Weights of a small transformer language model.
Architecture: RMSNorm before each block, no biases in attention or MLP.
Each number is 500 + 50 x the weight over its row's rms, rounded and kept within 0 to 999. Layers, rows and columns count from 0. Numbers have three digits each. The size before them is the row's rms in percent of the matrix's.

# up: layer 2 MLP up, 1536x384, rms 0.101, rows 1081-1112, columns 96-191
# down: layer 2 MLP down (transposed), 1536x384, rms 0.0831, rows 1081-1112, columns 96-191
up1081 096:551483467497465415491515492529495477520541508513539536418408551426491490615544519500451440472437516548441549427557488472449488440472419534509529504421468480406466390507431508478508557530572486453538586479487501464557490552471506515563538462486545506559468501474560466436372555399573562529
down1081 097:515468439414485426523429469447589497511535541407488526541446590538482523556517476502498497475409494600603492466614532507467457507429454538540453604394392442425512446508448558523598546559526504550475523542478487450495483590543473431500520518437515534597443505505560483486483603464509513546
up1082 082:581504590463543421498528585481536542526475554492545522507466527551527454459490603445556502468579400517413527434473495438478594488451522521409540455560544451476430536500512457486485462493426545511484561535452592437626456437429479428459537484544479568511537522501488497442525452560410534500
down1082 093:511540502390478477438485416533591484431535468484449433456483519466572463450428518484425451586406476493397445462581529448623486568467509448472513521544465513474523489483476546539451473430480645622459474538500519509584493512498493495504497538479538566574510529453439506528488532497512538495
up1083 092:564525434592512497581515607548455495500566513542562544439496465494524496508446440589498533557443556474558534465542546453503509470438508465568550399495583490546439494487533531443459557531574463444477534552484530526468539486385536499558543510439411517560491494497515492483489501464469494595
down1083 090:450514375481531499528520488586493461485483430461550404522484524543542516610505465496526495536503567518584573458479539474581506520540503465552462473522619430506468510468495448512393460415549483500506542535496399520483484537505545533510484575384544486573464452409462484484569421515499450415
up1084 100:615516454619483367539539449380484523483543464578527508534465433489501487513575611565494447481466537521469486487485424511484433564528460532420469542535428515471566472423548601540459469511461442532424511469464445394457489600529558458420490509499449482465595468555554520517532457581511553497
down1084 096:456513529502527482455456524587562561557499537434511526480464491486539585552462426486476530506494412458555609460433530497566490471482557526524521446502487507501420531576442377391476472517536518471586472512525558529521438485469429566535556463524461490501445512449413527548453468425539458503
up1085 126:567585478620452624590443492502568531502470594596538457561471461452524462543565396536508536444518479552545473518573491568449529447520499589533479541445440448446505490438469449545494568454536393476506514444526489453480394480500508481496574459534560532463478514538439467453555514502524476441
down1085 107:435441480464521470485488467456415526443396387474517517405461483481485473442432495498373548496576502574512421531466512459430539525439416572487497490474458513533565459499445498439506467424547583476475470571438538426496507442529517474534494500582413531439574502471604483498481555426468404481
up1086 091:527484418549474508485458541456529489477553502500400544575447503551531384411458431557494430461516554435577483428512563558500376522560492547476458501512489441519424508464501639427470470455519587540513563580474564448441533514500526471506499499373530499513488563511494505514578461512531460481
down1086 105:483513422441519474572513514504544556506564516613497440453586469454505580475483512569505535501450375551529340499280573501504469564428439582400470572469513540478510381478486408453485446449515511415512522448567485444460426419479422482383538486474461530473562607468526463562601531519515504468
up1087 103:360508520456542507597399490450480526571516470452498493434535505452553427477482445561518538358543492523446468524480543522477465496611473489549476543471519516516452505542534590570447436475517532490538461495547474506517539534536504506491449459527533560527474436450493438558514518507459461426
down1087 093:458539529579457490459440536548418571604421532536426427482538520555509427520403542476431478519574497516508504544511509455476499517595398491535474532414502375413450487569419499485511550481458624497494477510463456490493535530492450552489464486565509488448503576605457516517459623494384527535
up1088 109:471430492482513549469525411561594407461548479547425529579546597460481504580506486585537552558550508471514486529440520542492538621493499459539502472516480537520610485530527580447487500450527454527462549554539585494530570471559445612552557568447481472552457645572462438472484450495607527559
down1088 102:489488430549460467488541553520475502466511543571509416467611452441503483578501539439437592492536538409492404519484521394372543549529491582461567394544380527514508454471592473500525452446496522539431480456508479438544457403468579503494650456535499467446446503504572428541479506411462473540
up1089 102:436521521498513459565536396555474510437496498571558544488548548537522471533477453529517595559453463559572485490471489551417515488461533461480525555474558457480461519466483512508515535454517495532537518499543474501579428469489487598391483488486533646543615430476510425420565507450498520474
down1089 089:496488366494510482492541620527516461539452496469525486543504443526472495454551483544476485452492492493494475471524542429526510509460450515618455401518482495581519540486554436535502540564511450569527433477432538430439545524557492425542487417517429434504405508484492600505396503571455485493
up1090 080:540552566539450503573515549449474556504482553485512512448500538460504505497544583521504480440499410482474416445393528495406638486440536494511435538488440528555545452584524454441455458441440507506490440535474456372518500537552561503420486529543665509533528452507452457410396562488447508483
down1090 102:473496496583550557476451531550608527461454473582475530479541444464546391481563435514555533642462423485513549590488490507510452416514529594510587535529585522530501591488490519486417435499444591443458527437452590483454494477529507487469485483466401458461428572415574516481548427490525465468
up1091 091:521504521448472426523498536444518486456558476554462451524486469470465512496415521539476443447482504525514493429476524484612424554546522569544582458562409493496514368453520478527479428514425526567534428502560463467474474473527427511431494443476454468448506578624588505595581573487460577429
down1091 099:545496490438479576529522594492488489584599507491510557479511446481480475473403535584474514495446495535435531509482391600435487581481495541429471499431444458586470540436477584582538521523463557501573366485473482471494474419464532565399548466428478465475499514571522530463482504439486527477
up1092 090:486491472442527468498524521495474479539476502548473530442492493526471497547484524491485565496403475548530478463508502582490462463531402496497544467459531412502548511518516529413534578571511548565651484500535462551453475471526562464430476403496557450414489435514478564531450483535510497514
down1092 097:568465439513452357468524507515555522499513486497510487508477492473491468451489522513414577553554422461577545496533504542463521476451614569502464387483465435503474443471504475535543478449519501465528464400587552503428455524483496483484520472512547448472482473464406484541512584536407481480
up1093 105:504438545592572415490435470467547466444485452539452394470503410467496489451566426511450524601520508552567454516439614522507501555596548531516483520455503575390473410528553617464481557467480462523529547500466565468511524500554493511451553515453569513469613571420559531569356482564494454509
down1093 095:403612403389495574507507474591517511511402511430469584472485522513580564526510514519484514554442457521541482443531497490558495374478511493448551482505466568549550508446483396502457618523453477481533435473579418581444439450491440526496504504492562463473451549520497477557518525449516514512
up1094 103:470416545418557433430540526495439532493554504516495462474541516465511483471580510540480552481425504495592554487518476527493443455508472595544514557486537469478502432366493468475474483365485547477568528485489435465571606513414468421525449485530523523522557649561479416387463528525502486522
down1094 098:467511518499537469475467546473377440499441537464458423559474456445472571546449447486587513520439482566513451553504367554592400524497504525516467525525537430531472387374461515536486452416491552564508494490475546536550554546483553468462462459592530514527513533480485458513549489532551511516
up1095 093:485495498608467473605480467513560556555527478526543504553493385435393495514502459505428555423466492519468504510561535523485468556389552399500455405502542440425595436575510530590523601537548515476406515511568552458538473508545413477501449544536563570591567510548532514517563537431562415524
down1095 097:553545412499399536511511614566474479517457485580449492432523454509555621489471573489418524533570492554432486529581538439500518430484563459598549492530519477495527438495539487507554517463451470502484537555447386460477459492509443503512496558468432433553433536479460542443531603422404540517
up1096 099:561457457500519461572475618521429523594560521536509517555517471506510551449384504411519481503479525472461504502460475422506479455464451527483491412500539500583535484621453485539575465486370435393466544533538573474604580418507579534454593485533581426502455587474408494521541452508528487534
down1096 086:446481556539575438526525446501453442578483428446474412463501528502575522484471515434515471552509620550493579438459528530497576481466409605457428510584489493591529531554465518503566546586398553508527551555484447473454530368480532543443519518458531527472514522499565461537566476541457520474
up1097 095:493563485508472478524482557544540509424508547478564434560400489497535459514482488525526543486570491418500530483461494564536446535547502558494520469476574462450514508502504456494412503477504518500588519485511510424516594441551598512492519533520536490547549713361433446494510469478519506570
down1097 090:459650565546520373484543503522589477394511486509468520515501490551474499481475515437552492525528556540541564435565460579485519430546520443502494621546547454475490510470574591543516486423445515494466506529433475506495508483414627632473566531477537449445519506503516525485401442451510529525
up1098 074:447443454431519449488544550482638448507552469460590532569522551636548550562515481542416436522561437485552544501539556554502560454443437482559595536575455498443370509466523453452504428435596556479441436500475524517499511513428499445477468513570417495576505484568472427442531384551485469499
down1098 094:568555560497439590505524496525543484477606587519593464539517503535567513503555543535495538513426540489483425482443490441478456518488499485486499410550519467484540487482445495380485496468470468396528354487431507534510446480374505495528425501572442491562540582509473532487550472340495543498
up1099 086:484572474510504477502602498486465372475531512446473483563441471520480436474373559492546559475500561582505431505438414476508447512559582513501577513437472604563458419490471623477476461395500449605538467410511508489457525526443476510427471443483577476481506560486377505577454488409596451552
down1099 112:498356426523485553551459549521483491523552499484528561555520511477515544397439497503525520392480468479481518409538457519494488463464626527507530431422496499507417467472477510452446475464540567436380479435491504482491415531501480475520428363449519555577526504527438530560414515424563433586
up1100 091:489478488451406516511508481478531543569479510486385532479507616497552551517513476503552494530441416548504536391491543492539634493526507424495502442462529491609369543524554498485540527495485461513508510520502561458511494545395619609574527522535475520520452471479483453611489545516616518598
down1100 095:473490505473569485493525545427381411527531563485522495399510517487454519529517508545480595502620478565439455540526444497566552525532499454495410477530514481485529500498537495474568486468528547483501564452532444448470503545582475562459504564448508488438441462516482544559539552500492493539
up1101 105:573472503466523554530480509500549495452446546602551481521530485536464468434486594534614678496577438474495568486550506460552472460509552471438470491496508419555360511446512508475511479387507475551530502484359525525478475480443475480496557485497477471559579481519480475517565495505516494530
down1101 101:475447526503432534412563586511421464431410516497521470442447553519486479542501514505547558490542458468512594506541520525569513478450554521525531503478494470543489592513532521502537555388532454596490526477379470496512424472556470489537525457492520473474415460408455414474570508566449523517
up1102 093:557537638540564507484516478468542422497473484527481525528510515483549410520549533473515368433534438531478402525613641526466540541468548555547549477524609431529595487399445467511551409521500540528514469472471596475601490559426550412458400554512482585571494553562502481536509465590465532396
down1102 103:508490465371441459537493536488553584487558514585555509428490462531465502435541434523455498547433478516585582575437407348524396515528525442468526438375353562529492540551549466465460538503453422491366469490552405513432496541598588501464539405442495445451422459432494594544495504484499493561
up1103 108:500523555532474544487509496548522494573525482576530459510459498501499536459532500441574468519522511513422488473421513487489600533573472490529357531484559527493566498489543463550559620460440439543515503455518599465408465481596494491535502446459518592479487530504485500475473590483595474486
down1103 110:564484526608440543570530487542521481483514513520475439455481533539495599519509577386533501405452555509483529500436530515445517537511427479550429524552446451573508532448525456509540458515502491498475485459539584390450472507532563410542503542473437526543543543517527546505424580510524502476
up1104 104:490540516477477485487531436481528577579481478543513612541508450482583464514582513492528476571439391440451513562524529533432511507554409457498539553452493423586499559650539555418414489560516429467555528505396522484494496506546519489564467448541479486502498490465471505504451515483541466623
down1104 096:525448558587537524451544490567497546525575462458507408455491581543606479521490455462514472467452522490546575533598507511459428550409558573539517483512424510476563553540551559480450451539529458498549427593517442530581550547548527621428536460617537399546523457413488573425542425473454533531
up1105 114:547435500571467485480452477449555485554566469499452500481532476428478549476489351494464444529601473503580482463510497528496525464444604455506520535467437442516510509549496555475449488521467503432488527531570449505467481530452482514495530535491440568482448566527520519516510525470532564469
down1105 113:587491428482421495457548554516546536477448473562495424474535534491449516459526415559514426503591505458536494418495464544517450568493596509446471532518496541616567503476495532398447457500566500513534503501535432562516477530525479464468417539512499461537450474465542509508580518645352456403
up1106 099:482503521380459462505497534501572498457413513462417466566454454535508478510511538520523596545462524528560523538569414535528457490467505496564481539583481575463459527487526517544458474461555448523507444528412555534503533560415518460428474540503472424491480467490423509472544569405557508553
down1106 109:490492622536540455555512480534670585544416420521635463528549460501505536497493505461523542519359534546449397462545492496590558519534457419501550540473523530397537525471512480488474551517535520510541460527552527495477462526473489616449622500468512482447547481543488473544493453472550513422
up1107 077:498606457537499583495598515490538485432529504387415479558482507447469495501431493416483514532487484442488454514448450535522455533490583489515592432455490386577471474596424514467508591511446554556529430524510537419528472500527607372494477543547582474459527405479408553522526508525479397483
down1107 094:401448490545535513379523486491582487474430476568513517452467469540496592505470494609557566493478569423489410567534465599555490531482526589519455495459515500424487504505412501511505554436443545491492422511542462525470408519393513535394471479535456482540441529482505571512480522518437452507
up1108 090:422482532549405442550543546469494621488544548495490423438506513515569440447514566472523476455410496523467494557461502601651407513554464493391558534455540483594568447479516582525561460455490544575506563420508635507583420541402441498491474423463409378474463525460553544604484550493476433496
down1108 094:469518550459534460482524526440512501408530524496530482499548466568483485455423459477379504463404431432440508489448504582503438485589681530483463462504490624556415480467641446560543550472578471484374489492504460485517443599516509505490523522508477613503475546456574557501478517495397524506
up1109 105:482463495517479524576523541558498484504546472540437448494590431526472541466450536477519474484634480490519481448476571611550494499545546416513522516489484599496502464567463505511537553508527581451534508481517437493469539454568439511552531554398533436565426518440457532428621410557530584616
down1109 112:491472464483483536463501444512509486500533531469525572414602510504373487541433481367458578407500503480508410548519578559479546580533477476454592565406566491466501611540481488505508451485469509447557550516502409597522453398454531408518544442496548579518444523471458454425534522545564567499
up1110 126:524499525472513512552430513492460550420512551529581465510449476546478528471504490537484512514457487514487533529416559541490517527430551506538559316494515404515547535494495451526517469437494507504493509648409494479545528500587447533500540507628680492485568559467358472475566456511400504452
down1110 082:540537479451442443536526472448446468483515484512530479519534484474441508524443452540587447508512481463512554616478427544465454499469478488531414460579578479556576559575555474545606481433447502542542564487473424519525532468387473544532456583535601548552500422417445487505538491543551465527
up1111 089:422494458454584395474460505509546467483556506500522539483599546499454506474587503428496471523586457514509479511479461530530500556452522491618473474561556502527500464459502438490499480537563451544450487442491501558565416406359525453490432563469506547464595396517513470515444455409463583534
down1111 101:494570416503589523485523450488532494438541486584525545514638502502476538521433461519544443438523574435492517476461531449486449538425598558534543430503457420521521472530462557587508554500521486620531444416508418564497493445399516489539505536498471449606418472468580463536488518507601523623
up1112 099:462492438550448515543434423560493496518448420449510528447531456572482518488423512469498500549469444479428534546548507515489499533483469524464574503524443453417477393494537471575437552474424560488532452441424486423543432459575483444497509523474492550429530528458539586446463540525525537535
down1112 098:474513478496517458548530507520516556523442340500500491420497566524523500535493447566581494549476525487463578556531536503433429498499463557453584499531522516450394440522517427523472510469465598437581502509444520466558510442430398498531503485511487545460497490512532538533507506500468516507